config.toml
n_head = 2
n_kv_head = 2
head_dim = 32
vocab_size = 4096
init_std_down = 0.0
beta1 = 0.95
weight_decay = 0.028
decay_shape = "linear"
final_lr_fraction = 0.0
steps = 5348
Each number is 128 + 24 x the weight over its row's rms, rounded and kept within 0 to 255. Layers, rows and columns count from 0. The size above them is the row's rms in percent of the matrix's.

# layer 6 MLP up, 256x64, rms 0.332, rows 241-255, columns 0-63
size [107 105  91 107  77 111 100  92 100  89  80  93 100 105  92]
[[111 135 142 102 102 145 152 134 145 145 177 149  94 100 120  83  81 102 122 134  96 100  67 142 148 140 132 147 130 109 112 130 155 164 126 137  89 102 122 137 131 136 121 169  93  95 119 141 144 153 127 117 103 170 127 147 154 145 102 138 128 164 131 157]
 [ 94  81 126 118 113 121 154 113 139 108 134 146 143 151 131 148 139 130 136 123  83 135  93 114 138 125 176 151  86  98 122 152 181 110 142 130 124  72 133 124 115 103 143 161 167 124 151 127 150 168 118 110 178 113 104 143 143 110 119 126 162 135 147  93]
 [120 105 113 143  99 103 157 147 123  94  86 183 150 116 137 146 123 131 108 119 150 116 127 123 128 149 126 137 121 153 122 150 134 137 129 131 148 150 125  86  95 184 163 114 157 173 130 118 131 113 136 132 106 106 178 124 131 184 147 113 168 173 151 112]
 [100 142 109 139 143 104 100 129  93  95 139 123 134 121 102 142 128 111 179 113  82 127 130 101 109 155 107 154  90 128 120 110 139 148 123 131 108 129 137 123 129 122 116  79 119 137 156  90 125  95 130 154  99 119  69 134 161 159 119 149 164  84 178 139]
 [118 142 121 109 119 192 112 174 145 124 127 144 124 132 135 129 140 100 122 103 148 115 147 156 106 148 146  98 111 162  79 148 161 115 171  95 123 121 130 129 109 146 181  80 146 120 130 105 137 136 106 108 138  80 146  99 128  91 109 112 114 109 152 101]
 [132 148 104 156 148 113 156 138  93 144 131 152 132 121 138  68 118 125 160 165 133 124  90 111 153 162 127 125  71 116  60 108 113 123 163 114 132 123 152 153 153 154 134  92 110 120 149 138 140  91 113 152 136 140 107 157 153 130  94 123  99 128 146 125]
 [128 116 120 100 101  98 127  93 148 149 125 137 123 142 127  62  80 119  98 120 161 122 131 125 125 135 113 158 114 110 109 123 127 158 135 129 181 129  90 151 143 119 104 100  84 162 103 160 188 100 125 145 142  94 146 127 120 148 113 105 150 116 108 120]
 [ 94 160 123 155  96 152  73 127 111 160 121 120 157 130 128 116 121 168 129 105 123 102 110 123  83 147 133 160 114 143  94 157 107 152 126 142 123 104 153 109 154 165 137 134 154 167 131 127 141 131 129  97  95 165 125 150 105 119 121 166 134 168 179 109]
 [169  99  92 143  92 137 156 101 142 108 120 152 110 134 123 133 113 126 150 144 124 105 144 132 154 125 120 103 160 109 109 105 136 112 136 137  96 137  92 147 150 127  85 160 128 134 160 163 171 130  51  94 124 114 109 159 158 139 144 107 134  96 120 102]
 [109  86 149 101 133 130 109 122 125  92 105  89 136 127 155  67  96 110 107 146 134 156 110 149  61 119 136 157 146 160 135 135 105 104 132 134 123 102 111 157 112 104 103 112 121 163  99 131 154 112 111 161 112 159 117 109 100  94 131 137 125 135 164 106]
 [138 144 129 156 112 160 146 101 118 121 159  79 142 167 158 138 118 108  88 133 136 125  87  93  97 160 149 124 133 113 117 145 149 116 149 144 117 147  98 186  86 137 118 107 100 102 170  99  82 114 161 150 128 122 115 135 139 135 132  99 136 124  91 132]
 [156 151 100 138  95 111 117 117 144  75 131 111 124 129 111 136 115 112 110 119 174  99 165 171 137 143  98 115 103 138 140  93 122 100 166 120  97 115 157 159 118 144 112 121 124 143 145 131 169  87 111 144 151  94 131 175 162 169 109 158 129 126 146 128]
 [113 141 135 107  91 154 154  98 163 130 135  96 117 129 129 106 111 111 116 162 131 169  76 127  96 151 148 162 182 122 137 136 173 116 135 163  90 149 116 132 100 118 107 140 157  92 134 100 143  96  94 150 121 115 135 136 100 165 121 116 136 110 144 100]
 [ 98 103 156  91  94 115 179 132 120 149 168 111 129 123 169 113 130 146  92 115 115 141 129 138 112 107 120 115 128 124 105  89 120  88 138 156 102 130 160 134 111 123 143 122 127  84 137 169  91 114 112 117 108  59 167 127 122 157  96 129 118 139 131 145]
 [131 146 113  85 137 152  97 128 128 178  95 113 144 129 112 104 140 129  95 118 154 108 125 107 124 148  75 127 134 131 123 111  75 123 111 170 123 173 149 118  95 167 148 138 142  93 138 136  93 155 123 184 109 111 138 139 141 134 110 132 162 147 106 156]]
# layer 6 MLP down (transposed), 256x64, rms 0.0818, rows 241-255, columns 0-63
size [101 106 103 117  87  92  97 104  97  92  96  94  88  90  94]
[[111  96 131 139 147 135  92 135 178 151 129 133 105 140 116 115 148 135 134 120 147 132 133 135 144 143 124 121 147 125 148 121 100 209 108 132  98 132 142 117 140  99 100 115 139 133 136 150 129  25 135 173 127 115 145 124 110 119 151 112 119 107 111 144]
 [133 156 160 110 138 146 172 113 124 115 119 159 109 130 134 142  80 167 125 155 135 132 108  94 146 180 109  91 123 122 128 141 134 109 116  50 121 105 106 110 149 153 132 116 146 165 145 145  94 147 125 117 116 149 115  79 134 142 162 124 130 121  99 152]
 [122 116 156 144 127  99 111  88 149 148 124 154 110 115  98 127 119 104 109 141 124 130  90  79 140 140 138 129 112 119 182 132  72 110 117 143  99 171 123 146 124  96 114  92 131 119 125 154 108 106 125  97 141 154 115 143 184 126  89 154 120 122  83 102]
 [103 117 156 140 135 123 108 157 105  83 139 121 120 130 139 187 119 116 129 135  93 142  96 134 123 129 151 172 172 112 127 108 142 193 130 121 132  89 127 123 106 107 120 134  93 131 169 123 107  91 151 146  82 143 108 133 163 121 102 130 121 107 126 170]
 [113 112 114 154 107 147 124 124 147 130 132 131  85 176 129 121 117 135 118 118 132 130  70 149 142 114 113  43 155 149 152 131 116 143 132 113 123  79 115 120 122  99 102 104 123 137  99 123 148 112 140 159 100 128 115 109 127 108 148 158 179 105 148 165]
 [131 136 131 118 133 105  79 127 154 130  86 132 114 117 140 108 110 126 105 156 127 175 135  92 165 168 119 143 157 139 135 166 108 198 127 131 100 109 124 123 110 110 148 121 138 105 116 171 103  82 124 136 115 106 136 132 189 170 137 128 126 136 127 137]
 [159 144 132 135 140 110 149  92 123 116 113 131 143 123 109 122 155 143 169  87 129 149 145  89  82 166 109 118 125 137 145 155 174  98 123 103 154 125 122 102 127 108 152  80 150 135 104 136 106  59  88 124 103 138 134 132 112 125 124 139 153 113 127 179]
 [158  96 138  96 119 108 139  99 114 113 146 114 115 113 141 140  69 131 107  91 123 122 136 119 135 129 159 125 132 155 154 119 168 205 147 110 152 124 115 141  78 120 155 147 142 153 129 120 121  81 118 151 153 150 150 142 110 114 107 165 144 128 106  91]
 [164 107 104  99 144 134 114 103 137 135  94 107 134 151 139 115 103 121 125 151  77 101 120 117 158 186 139 126 123 131 168 131 133 144 105 118 132 130 119 104 127  98  94 127 105 125 140 186  94 156 100 123 153 129 174 167 132 115 108 132  80 163 143 132]
 [119 141 129 106 127 158  71 120 143 130 140 168 117 163  91 135 105 135 108 156 159 131 112 107 157 106  97 131 152 138 115 175 104 147 132 108 120 101  96 134 107 151 157 145 139 114 159 130 155 177 188 131 144  94  91 129 138 122 130 106 142 107 107 102]
 [116 136 176  81 131 113 102 106 117 105 143 130 122 138 102 128 154 121 145 115 113 131 178 156 102 130 118 102  95 162 109 112 101 160 123 132 126  77 121 137  91 128 148 143 127 119 140 144 159  56  85 116 160 138 111  95 112 125 146 153 116 103 147 119]
 [ 93 128  90 187 144 107 142 142 150 128 136 162 111 160 125 148 139 124 148 149 127 171 133 135 130 142 113 126 106 162 135 109 163 149 107 134 148 124 105  71 153 100 107 135 111  89 149 144  82 111 127  99 139 158 130 130 128 125 155 113 121 105 192 108]
 [142 132 124 139 141 103 136 137 112 138 127 147 144 146 124 110 146 149 118 121 116 100  69  62 147 114 102 108  96 147 157  92 121 188 102  99 130  92 120 104 115  99 131 128 125 127 130 130 112  88 114 139 109 151 139 117  91 132 114 170 146 127 125 191]
 [120 134 118 123 147 133 155 141 134 100 100 130 120 111 101 132 103 106 125 129 102 121 128 126 189 102 143  95 124 122 166 164 108 131 117  99 112  96 122 124 115  88 146 150 113 181 112 147  83  81 156 113 150 141 105 154 150 130  73 129  99 104  90 130]
 [127 136 128 138 152 158 101 117 143  89 126 163  91 117 172 141 151 114 107 128 124 100 153 135 126 142 100 150 142 109  92 155 141 137 102 103 180  84 114 164  81 108 112 126 113 133 135 128 115 147 103 124 129 115  97  78 110 128 167 120  97 165 107  98]]